{"norm_place": "pre", "grad_clip": 0.5, "dataset": "wikipedia_en"}
Each number is 500 + 40 x the weight over its row's rms, rounded and kept within 0 to 999. Layers, rows and columns count from 0. Numbers have three digits each. The size before them is the row's rms in percent of the matrix's.

# layer 11 MLP down (transposed), 1344x512, rms 0.0342, rows 208-279, columns 192-255
103:549533502476530477475564526578467480494533445484484541485469464429479425532516471526508477454515501489502480529445529461486495521487567559508485466514553509481508426494581486553475511543441465
098:555492462563469534518526539474447582485554481566503522519468541503486562513478495464407445468507481511486507506507474505579550517480436495526424509486486517518515491474433568489514507486504458
100:463493561482452486527484552537522525442547518489576489493453523517474530448461499562519516549516520461487559539532530557516423509551446505457546478515447485552510480531450498519470512496566499
104:415472525458507501507496504500498499515499469556503558518471484506461471451507520532620459506472434493433513438524569440502497471487451481560419439469454450510519499539616428511462476525541497
099:460506417434483563590489538498605497494537506458510512592551487530464496463465526532486502495489510569458481489522512499435473474494497463492458538451584507509459505496465505575507461520462466
100:509451459488519490533482500526517561478534409476606480501469461472492482457496518477501529445439445476498457554556432471505473481590465452504565466517545516452502508497575509473525472515537578
099:466495516461520418461508495509455544493504416448504532460499483444505471485533519495483457510471470449593487475511518493519523503480481528543521542502488459538522495494538459517499459503493560
105:409498480448545513551537500489504465537518591467500486498602441471488427495427549588512516544463494513472456467417604455492498500530499444483512551498494490505552509456559537516503516563501444
100:567488520537515369538451477607526467553489542529475517569473512469465445455518561495512540472442522440447463523518432563458539447527502455514486492557444448561527474498453468457552504517449521
100:498444527531452491493550469482474542524473500456533534428530554502483568504522523490470508405431462512473515474477560473497514470543453454506517530515505537564454485484545445468507510413515426
106:503496447508446413493560554519520481497483512510509502552524461492552443462586516547432515483512480499454465504474543473458458479528567473438562488535479487404501449497569469558443473440572515
103:489532493462496437482479601553491482482578528519428471501514525471494445471523459471494550499509535458521440508523534397473363463578470531436459510451478516503511447487504477410498455510531525
098:564523505465446546470530427480557395489486492505500576569487501574559507512573518497457500490462431491453563433524488542471449494508371446496496499472506507481421549477453514503480451484532492
104:443456440511510426484510537510476561458513468540572550448485436494476443435445470465447507490492510540559443551420486521525522518496463499526403511524479528509457537490514544459598492518534578
100:498487497510423515504509466497466466472514588501507451519505539572490519489483499522576480475451442509511529464469526481563515471491515475468481530520527558451464478517521492445519442461514546
105:512562587525543457537443547585508487520485488500514460508508483472489462533523520456502429480484486493497458460565432456433537504506525489476537499500503524558567439513589488561422420485469452
097:416555470563451584480534485516601571530531502547516498550507475500411517509540437535435409529477531520490512464520515474456505536562502485500490541473484483481521470570498512503553536519471487
099:500534460507519516432450436502543536437482444512476514461476482460468450526456473460530494516489527418542475492498523492529564504538475504476466504470459512508534475495457503494484540518494591
101:486516485486537550462497457523523431476528510478537467499531497478449438530495547532457498471439500418525391483521541549509517490452482543417571579497505525514471510572529494512453517538510471
101:548474588533494466513483533521502539498459563482526548533501431431552513480565522565546434519480485466483509461522568467514540514520444495505458524507504506489472525548478463480565525488462605
101:508468457528451562494519513464465516504489514529510500506510475510467556507579544546525539532481552475534486474469567492539489507490540534542541559533507437529515490491534461533500591487470486
100:504485467499467485526493579523519507536520481516483495503460547488459458559437449562460505573499469481520503522496526487474555500528481592598493501563479480517544498480487488457439478509478477
096:513462491497558509487530513456519471472476378518438479493620508454524512525535511525394536477491518522496516403406462551424545411475564514493483484553475494555457476527507487541535533484493505
101:482523510550508476518528498484499448517474496503536476406549451453552512449510575451454511523513536491541467478449476471509453490502551517543485480513509527468514482502495492503472546520521440
090:552533560533539531513512440545467549469502481462497534502541522476555527552524500530504633541463497546487474497431445539459417394520503572496484479433552520539547508484476472538471538580478423
096:418474547449539446501478480514500471472554524536564498518507526514430464526498457477497494468450479518510531468490390544578422562464486559517527511568512465483492483500450428483503492501486445
100:453467512524543487484515495501525474474535520478518559463434492488442466465468482568433474502494442510537526487481544422500571537525450482454456469509445511506474491444563573504505503484516534
105:447527513510487550495536539500503531507511503510507548534529441503520507521493474438488517448480494488550489486475517446458476473464482435599514627483525564493614503510478552484564447490459544
092:485490523460536528486520518526497553453460468450524522469547420463537522548477491513514499442492502557503422513550521504538432568487529451509508464530494530537526503485534518508448570470491534
101:461569475559465491439548556482503509492483521488465450527457502517508528463517489515498537561490452481530516455456479532527572476421498456533514426536545487432531516484561526510488556430473492
093:508561530514550448515488511472505503474510416497515499455495507482541546555458554464496502520473556452461488519467474527506446489511464500448511543484495506481423492460569490516468577435512552
089:547514546463462501511461427503481468509490530487452526488579427558477488491531536523504452497484484470518483563470484597472478480428494541552478399574493455450430471420477534540467504486510577
099:466517542473539524491453569500538500500559523439418472445504511518469467454528524509487536530525474466502468481536558485435532496496520496552508485544464601516494490520530471522514468514477457
101:508465489450536539523512500452491518480446514470425517498463489490505524503440492545523521525500469432579440500483623523488444431511541480490494478477472421516568504538452456549552508530432519
102:487514467439457520561500513444494553513513508414462423499522502490475465498526463448490500544611466569463496575503475432517494475560474495507543500515474528454475483455466500458544495458502431
099:460567588497526484454525510500536492407537521445547526480483436546528504508446467520485514485536567468514463473521513419460412462530429522528468466535429451470512484539532450431528534490475444
100:550471500516487538469571510482510520502457519447522519498546475531557489532487525511499544504470568471506592507548489483459486451524540466386500586528497523502527454519558490477505576595485414
095:534585574469501520519495526525513501507497560452523485493463444529500460507567511491457521504546519544525572528528466524430548498431490494503536523464526521505527488538545542507460500583484479
101:527455471487477492514512412445462525496509495471471450482486474525479530514561482549497469502479494504505511488515491436494493578464489436388542511557452487504441554521495516528506547533579474
095:469512512451493471513455508522498505578512526492435498451456530519553481534436424428572488569460444550594510520530451509505523549542498523463561542446524492518512464496487494515564506531543511
093:592424477522514507518433470475499527426569526445483506546544569530571631515489534484485464510485482552474541517569502499473524509549553548472424535567494449493499527471519546518443520535524529
100:463501515452500489467510540560489465505552540480492519532479436494502513457477550511423468509434410411459561501501523411441497510431557508536479473520541486454537423534507574539495496512466481
099:531453466480601412483582398476457487478436525512561582502435495435498497468467476512486504500527545511443489436518484447457504453552564469490525580540530448453499535488455427489607544469459542
094:564443530510429550545512521567525507467487480551529554493472482498534544409501436533491485445497405504558534477494552540512532602482494489491511492532490466484542547477465518483495533546540558
099:476523459479469552499500488513475510515406484539477474538489561504545434506465461560495478529448517478536501467487474408440505491532593432492484548487471541470482471503462457440428591484577472
100:470463545508498549500590503457480491485448409526495482523464501483463510525471468541519514451464497542506504518458460490519544537489463510458516536533444571581455476505498518576464500520464462
100:482501544492481472475429511529479496468557489481565498499499529535507557478534497521594460438548516470516467493478518530529501499492578591472578520575539493476477492464585477533567486566483526
103:537464496482526434492534484433473471453541531541541443542478428466485445535470553516556495512516467458476478413560533526468516490589476554410511477477478529486488435591530496531515441396507542
100:569545532487503445535553530493461540534568496555509504505457555611466519514533470427551502472494535417499546491488463492526446460412514462551502523494517490539480515538444504425466541502451558
088:539545538423545466557550438499465519465508484494545569513532561543529499499532501558430467524450522509494488544532492513502528482489531476482504535501531532507523560534482518512466504485459475
093:516494418493499564507468447566503506389543451436463515566517449515479489490444482501514573493512505469482498487507490554525474410471520490472429565499580425514469478540574468542418489499550536
095:492543417500527566422466486539564561502588507537488512510510523535440539523499545486534538507568479473472530519510497478462534506467567434580520476528475447559498447497414545542532520570447505
099:502573480424551489494477564511513510511449526447468461481503488444555477517498523485474466497505468544444570535505535496443440493570502518471446509540548553482420569497536457491467510496488521
101:437504449515474522500522572530533492505452490549559475461541466446484476492458466517515539439444532504493445480484479476483486560516399505559543491550501491468469466500544498455499450474483509
098:506483566454489473514497559474459474425449541498508487497499474550452575521491506529498590494552506571542469537492480459490503494560532530585535511595567423529453516503507450458549505440508467
097:547471475479445547536556517539462521464435471524511465477511542522495556493495434505501512510540512450527407538453444460551471510508512500454487603407455514530525471581520535480565487493483486
099:449441483452432519512536460524532472542497496570550472541501529515502532443483572528404437490520482536486548492482469530547522557463487480499460521572526474461434490576523577499535534466573515
101:437492571472512480469508554537506488524586490399471459488475527438530491401497520522434368510485560456517472482459566468496520535465469465501473492510513521530534474516572548428544496513533573
101:505491455501438483470608493461456528480492537510521496476494479567501470555530532488462529467487558490443503499498495483501556498512436404410544542456503481439487465556514539476464487489514574
098:553577505515435515567517542592425558500480536545541487536442502550553515505532558457552508548520565522517485497512486485371499535534444560600456530484442507457492463477487485497472471467567421
097:512414532418503495463552497468513503510571481503489466491431457581487563545488496575556522515440411525455503528524484510492469505467496568509502518490467528486556511450437515548478467557416479
102:542493457435483455455453544500547462455528452463543426459491473494436571468514501502478562526461503464518515512520536508441469471513500526449553448484465516477442528474564484526523506497500486
097:526534514432520582509532434471504460471594571466484555572503492408580551566467531481454487526492558561478482541515458600469572523489573451499455407482593484533534483564523530482465501468497533
093:466535535481478523465546515503530545528482456454419481455438483485441459495476515483491533521565550464551488507498501463470514543518504468464502478479459565511519481470468458496452515512536502
107:552556494504461501494548484494493507513420471521529457495522514530529536452525535512531492533505464454484512528493488519527549458540486471480473487529527486519494486499440511454521513566530501
099:530452536558451499534486504466473568489464477430485492490501517480512499507516461470573532558463491532484467485446472499498519502514477547438499417539475418530518510422471486504496554461486542
106:434496440513491523514554456495505516481552546542559424450509525498530467526385536570484538482495502536514506515508477484472536629498504455488572530557453532461471508566394513500457532500484475
097:464545538509513458495486545553491577473457496535490515504542425543522569549519482531506576442503439487490552483510469506484527421507463526447538490447477469564547500556553501516482458500468517
105:559477463497558495456555504478513486492570547430510487473489556517490556460548508513486458528477516494552555526442507458486524504488449493429514513473517467523502475548586573579577547500497549
096:511553411439455536502514483468456546503511499500428528543510595509469538509523505471482524526517491485515548523447483483522462596503538456486571446496504519456505488436469467448516508441613569
093:502488551488493537529499487496528532459544478578600456509496468504484495500563527451496588459542540546467488485546471521484490460527511464548404551515491478496477503547452458469466551565467456
099:486582513484518509499476487448527534540519429475433452452527472562468504490472526465478463558472537499504425495429526481543466449506542471503529520459522472453508441543479485489505452597516523
# layer 11 MLP gate, 1344x512, rms 0.039, rows 209-279, columns 192-255
103:518487412592515512527528508463462491472554521490432503541421567509460523491532439546449486499462478486461545509500524505513524467466509586516408506556466535508513541510400554495508515494477418
098:481474505468474531467499511538534500466498447534478552468554500560448555546525508606500589449459517513448481510490507522504518467517564505527481495392470451508498541505564519526535516482535478
101:500461531490553523445432521499430532563524501461547524502490517493507493469521488491496508503508515503512534490580475539595466530407538455489462510528489502454556518528541468449496521515537502
103:426520460437438535520475546513494516474582529502491467510583482476453487439459580457504444468474510454525452468536434467506549424517516556494449484476512501452489526458490490529544453490439437
098:519540567512537454527501492429487457470507597454553487530497508552485512540508519589542473480510535550461545485493604465475505508459501545497454522525514527579486416503480476565455459473462457
096:451500510435511525543500508502499471533472418552481508573522486525498571505487474491511490543444452535523524474511469524547537475442554526504468469509601494522494467478470510498634509523483507
103:432508498450475455511473414440428448482537542518506515570520512560451568541531428497575426418493469461517548433533531491490556530520551522516470452461499499516561496474515493535528502485479519
102:529455460584465593427528486467459538512520440530481450559467537557534493417545493503452566447517511496425531449552478521471591510568506528551406493485406514510511493538479527547437510503464503
101:531477504508502457423493472516489428524504532542481519486454459486459452539548557506461467450475530532450552469529469543483471538518552510538372545535455529490497543447521471535468482549466504
102:564497425540501515497480494486501417406576469530563588535532560552577526472458539534593459477431512457512513539430529471533489495458527500492509442529528549512566449535502597537508474514496419
102:513520490515476515446563534569535439480466481506555546540527486476526482574491534432521430479495489478518464513501519514507525517443490463536487464531489504593464474442573432535541523513523463
097:493568496507526527488532515508432445563527441492482466496495519600550633472586492465460470526538487481485490481478520517522515549531438561556547521442512481503546517546492453510511545500443444
102:574485454509424529473460512450469482502490460440482560425438511579480537485568530525510516511471490528524418524474444498445473521538429543530435467506549509560430518465439491581518494443477497
097:445503470520560465473491526528538484451537508495477538492503499534464530451518489562502503483540553443478535511481473539493484506516584494472536503467564474525498524482520573530475521548440463
106:488521458488571440527494492499511552553516485492616581471557541453501482456479550498434470467539511469504555517452582494505528585497493471519524509550522478414467489526557522528422590485515474
094:494423510511516451490477524473480552542456475453499464487455539525527513516519547450413538496497502514550493379487563491532439449562490518518482544540485445485515489466518537462426533584562540
096:583528564484496564477467524537443488562525473470483497452431525564495578558446463511475417467453506488460596484420470494496477548501472560510454453558474472496585507513495564571562457474469496
099:503507499478513481485489498515529457537436435547519534516527491513525551558508529525465569438425497537523504456584447467514436529458443526470571563441516440570451584482487511453448503563486516
106:534425537522519435465517459462510484473558569543525491553497532519488514516461589511479493416512485461509479545517490536446517503480516504504511473516444520557517566518465469526415480482457526
101:525525496563443467505502507499505461546496458539511525494566451586542556522580489558540446329545556491471528526470545463546542471510472572533577517485516441477481470520528465582498535534439506
105:521525419511561565494510471495419541549573473492546539476506533501486498503498553485508452397475556445465547472522543512478504492577493515515475475533570534506556496473573536576470550505481540
098:436487462571529451520518587451506498580543505430494501474561541491418464536421455501527480457516455514511509555464542547504521432438524448476527442553540429510493541512485525542542500513490467
101:494517512491501546449514519471444454488546487510442513491475539507498547414496424560519474461536536525481598411540475521544520551552504491475538482501530466493511553535484466491524459520516511
092:520493423454534556583433524536510468514521514482583461560445481505469498487453456419521541478495474406457507519448496474521509472478474598485481444538568512559462504518499441546447542496450517
092:508440525423498563535527487561528444457466503519465428450454482534536484396425471497566585522545588532511558431505529490474471512421529499477488483548460484495438488479487493547478497499489475
102:472501504477463462474526517485496518522470523490504472525485515535506540451489459508501547571477479508498461482476513501481454513509524439498504525479526509566469478462544544503518469387441563
106:566537531526457500501497483492421418498498433482547484500528506507507506528536549510475474494504491499439476522492535452502554419526483507504528497471501528434496437507501518582409456475457471
098:518475484489468489519468513486482458524553491503500514529496481484491522423522505439530494488517487445473483438558478484532455512488445545531530451516493545503487494491485539485410545489484506
097:506545503463492493455576475496466575428438514477470422517484586464522532421407557481466518544510434452504452524548575455545508495470565531577578511515529425498471489538517491513464511453456496
093:537432492501532538462483471494526503515482457519567524551410488489563492501521526516582494466482480474455538490384476483556520467581472515512512435533541486524540434492505488455431548445472511
087:519468447536400521520469491499526493426457565476478465534498474495522543514462545540488471468489512430489401509482529508514481479453473493524458522446569529489524493509530437389471516491491484
095:559524469525475485486545408387525506527424452543542493518460537492531564433521497483470505491437515475496472454543456451484417535506481537585521573461512461479485478486511492508431512510480447
105:516507446476465468590484546505503494549568524467556489499531468488460544487426486511484513497470507501546498440493574564514503371485475505460503497522448461493578546509544512520495511540465484
099:490500498474501492499462491530530454501577488503481495555521451533491526487516522509512477428505521496483465482488481458488516465449534543535530430511578489547483454427530477474446537506465479
099:500517513536462550540522533474484464555483492494589480496432497509446486453478531490542531506527455460452522481498528540547516466474523471542468487527525504509563461518543523489491464475471455
099:527551462464537506461517544441506467475501509527534421507455446509547574465522545533587501502456512457505499511523490542463515433421475489417474465515463514564475505546496484494480534486404480
093:431525541466425490498416426478513537514473480587506511581489522479552478495439533534522473490589476493497505467469522551536497488506461452558508507453473495441564490438503558513474450455517448
104:497490523487463474482432573503520530461465448505493499493548508494573499525494521459516469428470462528461557491521514521546503449527510498481583445420513427479549504439484413505574495467496448
096:524470481509522540530431508475514489496551462450467559560426523551575542410467548539556513529544517407490475442472431441429510489515491488641430483584502489547505531467512547554496500452530526
087:425415560531498522515497538485508536551584467563512520541532516504458505461460490467459546471538454501461437538551449475493451431529480490492503505538508456462574462567487512501514512503538501
097:455448514555432528531501590489434513468585500491445505502486459533527547527457494483551535463476523507509494471573501544483529451431502396473434514510523490530519486555519472451487475448493493
099:468576490498473543555511541573487460507511473508541420512509530455473483507505509465441461462486513438505502501491540515561536523512479532473439553473478499449463480548558497560456579548530395
093:508473514536512496571499527547518502521438447534538475508525494474542513573529470464496435531537482402534454501553483495493496521520516558569418516458518506502484469472509508545494501528511493
097:510522472442540574407536534463505458496538590510539421484433508529512504450533572519480478522499490502425532465551520583482551485535497500469524548573479488492475552523473491546528521550468469
097:533463537470530482483583510530404502492453468486611475468467449576558463518530565562463511522529494515593455502498557515517489490460505507485478455536467457596419504498560513471447488489450424
097:505511456439451513467465536517447467474493509478513496536524509457516505494542490515483531435523450492485452569511592565482482391526524532503519466438502429474488506558548524479467507475513468
105:434468450444522491440510475535546458442464427501494489459474498476494523505477477494605470446517502478460510460485559488470439521471523522509501555427443505594470478520526497552489533563474459
099:577483516492509500508487507589523519495447505472507521430447511529549463498503534503553500408477474468512560480496442454501407485506501561515486467478470484491505451598451584516538486552445484
088:506598578518541544496449456466519534561531548478534481439487535489523501477515536531480474514519520488608505506484524452579457465498520517480485509565459515492510523518463548493527510486474428
094:557524475436491551510444477464545485489488457513476472459483543467558506459522524513551534517454530571550531465542471502518458497545539512504482418531559469476399434550506500573526565492478504
090:538548465443486544490486478492477506520528530568582512515404489549423493543581573579461551415517523469459528540464445468582527521508406471521459542521462525457458537483560454509520509551497484
103:540494476421523440493476585600501395540509437520589529488510503447535459540547490514490427472502443488442555544511560501513475486533418484512533454484505494508507487492548492547537537482535479
101:508555468534476496516492527477469535487533403485498534520538511550454519515486521535531525484595509476542600516456510501588490493493531527480545478442513501540491438469441517502534472557491456
097:439518482511494453447480548509479514540565518507492512439449487459471431566555462476550447517547458491517469525533491539544475549463530502442567449467479574476504541539388481532523567558530487
090:475448458554457480582534539576469612509479482499520525487535523488492494528513471566480513512497550512428434568455461435531507567507496511509553585449470520539604484545408569499513463423500530
101:497474505454540596440491469423471530478577540493632478598494518510438483453459558545525406485471459410474481453456524534498460452493470486552502441533560540535511537582510493552521443557406538
101:480501447530458475461431477468521479451452574594543504486496485560526457472480454538600496517520527491489481502492503521490474511441502463496438573520547415521559477516523515464482543461467456
101:513458501525510501526550463491505468460508513556502445540556567536464507467483512465522417492470488506471526498501523447507470484549464492617460554510518528504510490484484541487569486477492450
102:559425478468547467393469487529501408479525485474495508572467510457437483553541454501488484519515527513460522461501512419553506520406551460513495489454517532515538511512462581440522450554401561
106:472441457473555550492517575538545425520495456469486405493496481550540521526472415584486480519473425454496491526503510496525464484466555571543494423491486451557556547457504430545554413492462419
099:534426440548566501503453517520496491472527499480547481546572459523475463515550496513491494494492484534478472529411490496539517408510542517483453477479529590471457463512551459507504512467470463
095:507439451478578446497436461454452459456505525548578449487476442408487453531564549484500488495489463531506456545490529478576570505530511478484536469477499488555403546476524500511529505540518485
086:525517473520524475496470520522450519497510596501527518506504533482436490508469473526535427534447466549483497484456493513455472516465511545524522487507565507507440475477469484458543497548527445
103:419529532465568509455496559455547472477463484456497483462563504485424540545531508518521474502561509460489492573494498464491477472478505601552553495482528502507505562508536577536491469505477521
101:473446457471444459481539422552468426485553508524483461538507505503448578421553504516439474448438510481502491570521519477530453514505503524541435418526489570553496498494534512514507432484466542
109:566452512481514498545541534453489484463506473476499525516543472350474485521521479460387534540477515481461501504567473554444500397474480527514519486526509441482482603510521510484579540495447437
110:515527488526517536472523495469533472510566486525511471509501603471493490457499510407531497526450493462470506481495490520544481470519436508606464570501570539538526500469510584498563534485520451
105:579511433517509510480458473459547501485503526511522535483564497468479467499474510558562542477470538533479551545551475528444480588436496556583525526528560481467517434544471458518488479585483460
097:511484519475476528543487471499537447531524539501532503524479535525505540521588448544496431482501462510458451506475559491471483501570557439567433512476495456566482467435472494476517522467479399
093:486467455468512485482456532511495520466548539484503493529536538460514531502438506493464531455466449549510462523502510451465492526485508591573472495467536482511489485511442461476513411528545461
103:509502496479540535492524529552505414548513473476573460542483557579471548488492474539432499569511452448444473505478488514505561567524505544490462460546495512523445523537487515460579549451453541
# layer 11 MLP up, 1344x512, rms 0.0374, rows 209-279, columns 192-255
098:509465462453476477467522469514435417543509470570550546436496477503551519503442465482496405528500532454501460472548495470559485562495511458500552531488553484527494440495526540480492493518524472
100:424488452589556477535523492493500447451464454486513408481466528542472483516436487487500473487543515507444561425559601501519504504502538469555522422536509478505482483434492510472420538550488511
102:480449542502534478447504501518471491489503471529492489470502537573496527556559501460568469491399508448479452541511487481489508527542507509499476502546489526460555471565478532500488503482441535
100:534462471434505499478551496503525544520416504513499513471480498509533471488546500509542415511489512502495505571516459565503599465483441485535571465517545541459480452522427471468495471499530592
101:537510431551557511430520498555463423491563516442395485526525524450445490511431519538475502468473553550503497542498465547461472493501515473465471518422516477452499497577600480525498507497446479
099:460510436479483435563463555490485438498542490508528463475472511464503515561435513437479476517469575499490515554458481477557508497518533543490517568467472584502525560536550541429412408546478482
106:463470534483492502476453544515518525492468488491506525482487434472436482476441516511498553490490435465491492447530509499473465471480492485455433469502490481526526557466494506469509487522460464
100:512510491531562485471521465507461499383542542503539528539507515510445437568503511523470474551441562518513570475448447530544509419454552459469529422469486460521486496487516483485472521526501521
101:487507507584465453428498464556501549482452515523464481476561555517493530492489449538553580569502536531474417421459502541522521479501458524513459542501500561532490474486484416495517543536495495
106:416543494485504477527565561490541554511530483571548524538553502496462536581504499526510588455538460533549480529494470510522540508475472500445558516389408489464491498509504429585492516512489445
105:532524458462497497506509463532480478559521466441413437508524527475579518499471509555519523528517505446479461518530516487472478486475510541510477446462489478493527491463512451493535485536513518
099:529558481521502526504464504520438455547551486488475432505497486521524557505471475502518491515512506446450529508507494504586502441561562529465552534469416514418534447444563520581511452446454484
105:479437493481477532539482456548514451508459451512455560510512495498520429484530458463512473544466528485490486518575474524532545433451503457527486497468562479496513478458450436495531490437402539
100:493488518499461503422515524484515507436508470498524512508501464472556497431485486472510445559462509431538474499551523461486464493578458433435545492429526410537515521480524514558464529533464512
105:581502563521470446474514515501474491497479463469385415537464574462522562516488564492505531405493532371472483504538452515479526485488420524488457519411546537469544513505520483466490459474518505
095:559464489516488459556448441550507538445479510517572477427497446507550531507517552453509508502484498528551505463612461508494544471439493518505489599562438455502489539512497430421450534531554551
098:562490414491507460425507513497566502495451470530408473448474525477496430509581560515506452577524469516533443463524597519527491496477452422528564513501437565490530435519472518447496542525493468
100:585470441567461553519519570479522479486434465492508489521438528480528456416544493541462507526518504624564587489506381533478509514489493469462405466504489509535479507511412547507503513523489488
101:501527577497517513436576524442436501518457488449504493485474526428486523460487450525527492495539573500497533474517492464516497494526449453398557579512560522515535441468528529518568566494487541
101:520467353519460604523472497466472457458560432469553467473468492533468461528490518503478492556457587495392549506564579540606546413501477602507491543514463542527552492488498543440616489476450486
099:482523523467453490458560454486589475551494540496483444511473550558509526538548511497526558513528464488512541481429560464479467498479508525491521518538510605588441462512460515557476529483479532
095:463530488490509487543495504464550475526496506525511520548461443522507450498448484468453457510573461486443526478533472500441483559579482547440487480483479501552506505521476520583527506472492462
102:524467514484486519497509488465521440536513532518541527396527464458436466544520494514466537573482505560540456416565547563498509580518462449515523523409498502506464523493454550399518549612583521
093:481464500504462459495520548531509477431534522506465535557438532474479504518462444485590494511502520396470513568531475451511554526488503537498470491565484503492529452494462522432467566481481547
095:471486466481448524461431493446481507508504511482526488540430416507481488551555436518473503540504441506502482560599526524533550499519506577502500415455499464551494495562548540458509537497470552
098:556412528489498517597537408546432506486464519494509438543542548466507540545457456583491436468549503504595556519478458539523541497480571395418523478492497513426514510493518472486492448517525510
104:439499486496467449491502533538507528497480503508544416528543443577487506487544534555465510495418512515488483480590485555509494517470519525455452464496550519475522517495536520425479503524454558
095:489475396513474478490476605540522418510499473468473453552520496515562557445564456504526445485527512509517567516484505477491529485519528521470522537491506499481529519497473467536440513517451469
101:470490535588529467596489475436505617568479484465596501477527535482510448464436490512525579599529511520474464490585475521568483513524490433491556494512518523537421495478497501546438541505500508
093:501505473457528493435398540493461529481499488479509469485516499451461511525504561504506534506477539555491510446509551507496468499510541515546463539501513508463541447525565512497506445561544501
090:489503478551524524466567553478457513450512461420385520486478436457460536513488477510485481542426494516482469530480510518478502540477469467514481497504508539582548441547453513529519544504558454
095:532526513487544447496510465483531544505465510451455485496547499447542518446472473502420517520477522460553424492521506489462507532555428469508518544478458523508468422460520459515449519580517504
105:537482535493462496498554499579496446502513501510511479544478410560550553499473519590500468512473460442489552496437495541526480463420515508564418450548509526542539568506491460499549471576425421
100:489535511554428491438411484503464459509527498481449402507446530468496457585491507440527504501521519478514482494428510484502461528513509429537499489501527468501491521504566481441518557441553549
098:503501499450482496481494487521574485464470513468484550480523524480441416500493425525595536488539488455453543458475517475497480558554546478514434507454517500549505448518537437527487478496528481
100:502537565505544504438426483559466495491487538535455537491477506550482485494476484517437547530595501545479487529576435503446555568474549562448511585470484484566507526567503513426531459505481511
096:519534456489587509489483594452500516469539428485467499520472535521512521493468554508491508507423533483496453516534486444490460473545522486445423481533524447465558487506483511544520482502492474
107:478452514505481504499537515485476470564488508513493458555491490443486500443559524514523521520486532565604484479459519470485528546478484532460507527509537402441505492526544483514465562514486503
092:478505486510515503550502514549518531509562553449472536520491516486576425486467521465595536586552477511541429428478440488486585579477457491477517482552519490564451479497466538531536518511565560
094:482448488510517523556566538513486489468516479493515463422532522516449465482518508543517550535433471618502537480526509489464492430490501511477585535471534534479459484482474427474504554506515453
100:579492496455440519491496492466561479573554541439510445506502500560524524475521513513519542568487511509548554529496487537515508500538515491506520535545542486425526515517509460564475541509522554
098:436429558516540461506496506469477513489468434494475483498498490465481513460495509527428502513521493596508533472567477516540468430542539506436460595468502522478462502453483579528550553457498509
093:408525512517462443521468426510515433535610575492505514476477436486525487493452507547453489509464534535445560510559478489439464490471496503526470532526497551504544479498469474487513514504448451
102:499530490440497467508508543484500507564487426535404465519475520456545476423529467520561505504414519505534514501534511480494477450568482487470453498520485501538475434434479483507436501386508502
098:471513485516586597500477450577546465472563521526444518472509559521532491518432535487428490427545523520498486435490489451504481451437557458553491439536513504578525443476468534432427451516537495
102:553532490560521574446575577522493498499474466459509453528469512530495486516446539502538429503541506550489396489525431529443445510531461471530560651547504510441495470559468459549453507475520481
103:463476478550551427524491476514567481455514500514513608499514500491472511536468404464545498514452481479463542565461481478503557494429448491475493524478539505481467498613422514471523587542448459
099:582490500450547473525481487448465485417476475493561542535527471476477465471510493513515449535487566562517476526491476472435534404482429494494510523477529470538486572423529466517444479481476484
091:543535498545523392474451540407474557529410521514543490475466414468498396537451451431499472625510480538482429496474522468480488539519519462525531390547484426489485505522584431438549498482581516
094:533507493469513427493508466460500527538488479527540443507478466466557514530521503442537523549503496478440462473523480517481525539461460482483484518434483528497570516516511549484468552499490470
093:426505534437473575568497423451448494569426463447514506489520458477487475530549472498517512485527482529507519484456520468450488470428466478494494494537478444469522558523532405496522502451515449
100:505568503535503470540443580437498496484543508499467464502534502502494476526530501405541569453484562477501439453481459454519445451517441478469420575496544552540444517546528482528456404521496459
099:470550462497467563548539568534502545537511426432496475492551558510539516498443506458484540544486507494539468442509576532500478446461551567490534493443537454509473461470450600496542423551499486
097:458475514529472493467567475466504525498495486561483513481479470517569466585522465483412517469549466499500530541498461490517453526489486521432499584492514562554511490434492486476432453476523531
096:511493534502517461508410483479513462531509467525515523436552562492533491520464483509574453528533513544534517534515526507470474525484450552546516489531488526503478489468506491567538482500518499
099:578510497452435505549460454507476492540482507492489513467462531530518490498489495533519583546460488541484471484488411542486581538467507449525510561557472418492477518401515525441502596478510480
102:488552559499430433555552544464505501494574477495472531471518455516545513581531528492487578457525472490560535437474496470471460555491472554529563467490499473441493447446506437431583524484507478
102:446563497509513559565496561552602463508521511529467500518515527476484520515432497496538513484477505553476478492454470490541457460530484506467466517470438568540492530490411483532519480531564448
100:489458501442520432531397445486414515503469506433448465556467475543491495512532447516462478476458545490468539515494500474470491517509515542527539538506543425542488438460461504483514551439470495
098:497528498548559462519481476496452574386483469470532483548557558428424521490433473550515521507457523469539490477468504528495453470520493421474495580444531571470500452527545437546455556490565482
101:511518523455525536608505498517550461490561548513513567448465514537497553517486567548504484465484496442561467521467542478546484524552544507489484480501506471484539498511500524569503542514581452
097:486468455499524520472577482466504553556498474402493435458496480540476437516455535491531498461442533556522522485470535458444491514504534505522429466458449490501522536483451503468443484518470500
096:595522457474543489498479525494506468506478543428488467557528480492495523459500494480569477582470451561502471443523442526478492472499466505474537523490590516473422487538506514503533502452521454
107:504510596492504520483443444459482507480481471511588535487515452449452529574559521559448486522501551440504486538528457542514487396517515518472434415549462499518522475491544471483480503508492538
098:460494511499437477551481437544484472487528505538469472484537520477530471460556495444411508536497522557580517530464440539505498489434491534477432428568540507469517487505530459471511482500496512
106:453543509472606506519516582494511517487476444468489517464512490511552515484393542476517496482429539566479541445567521464493460554526491491476549520516560519547526470527410477514515537430504459
098:423491459464535566444456464447497472522530516430455441514550528458465574437521497469515471498478484570483558533513481447539475475548506502506496510521520551443427510472500490517457442507487491
104:564497430467547427467437489467469497423497452526493531522458555445579552376428481448500495507384460474467541486523554553516550547453478471451475549492546518483532533519505465459512555579457436
096:444455531464542503474511502468485518477493521472444480519432509492518513509463469523512514535546537552578474473556469539542524580508572531447567492512490566512463461506481483476446473488492465
094:495499508528489476485535536557545527473532559474412548543418476470467495509541427516514456499477517536508524563407464544513534467573525506484502543505453569511436446536524479440558457474508435
098:510531488545461540470498475520508525529469582488460495554552497433492471457509464492459516476588512467533541501453525530457527585448499419530516571536507434478555494441439556484495577505505497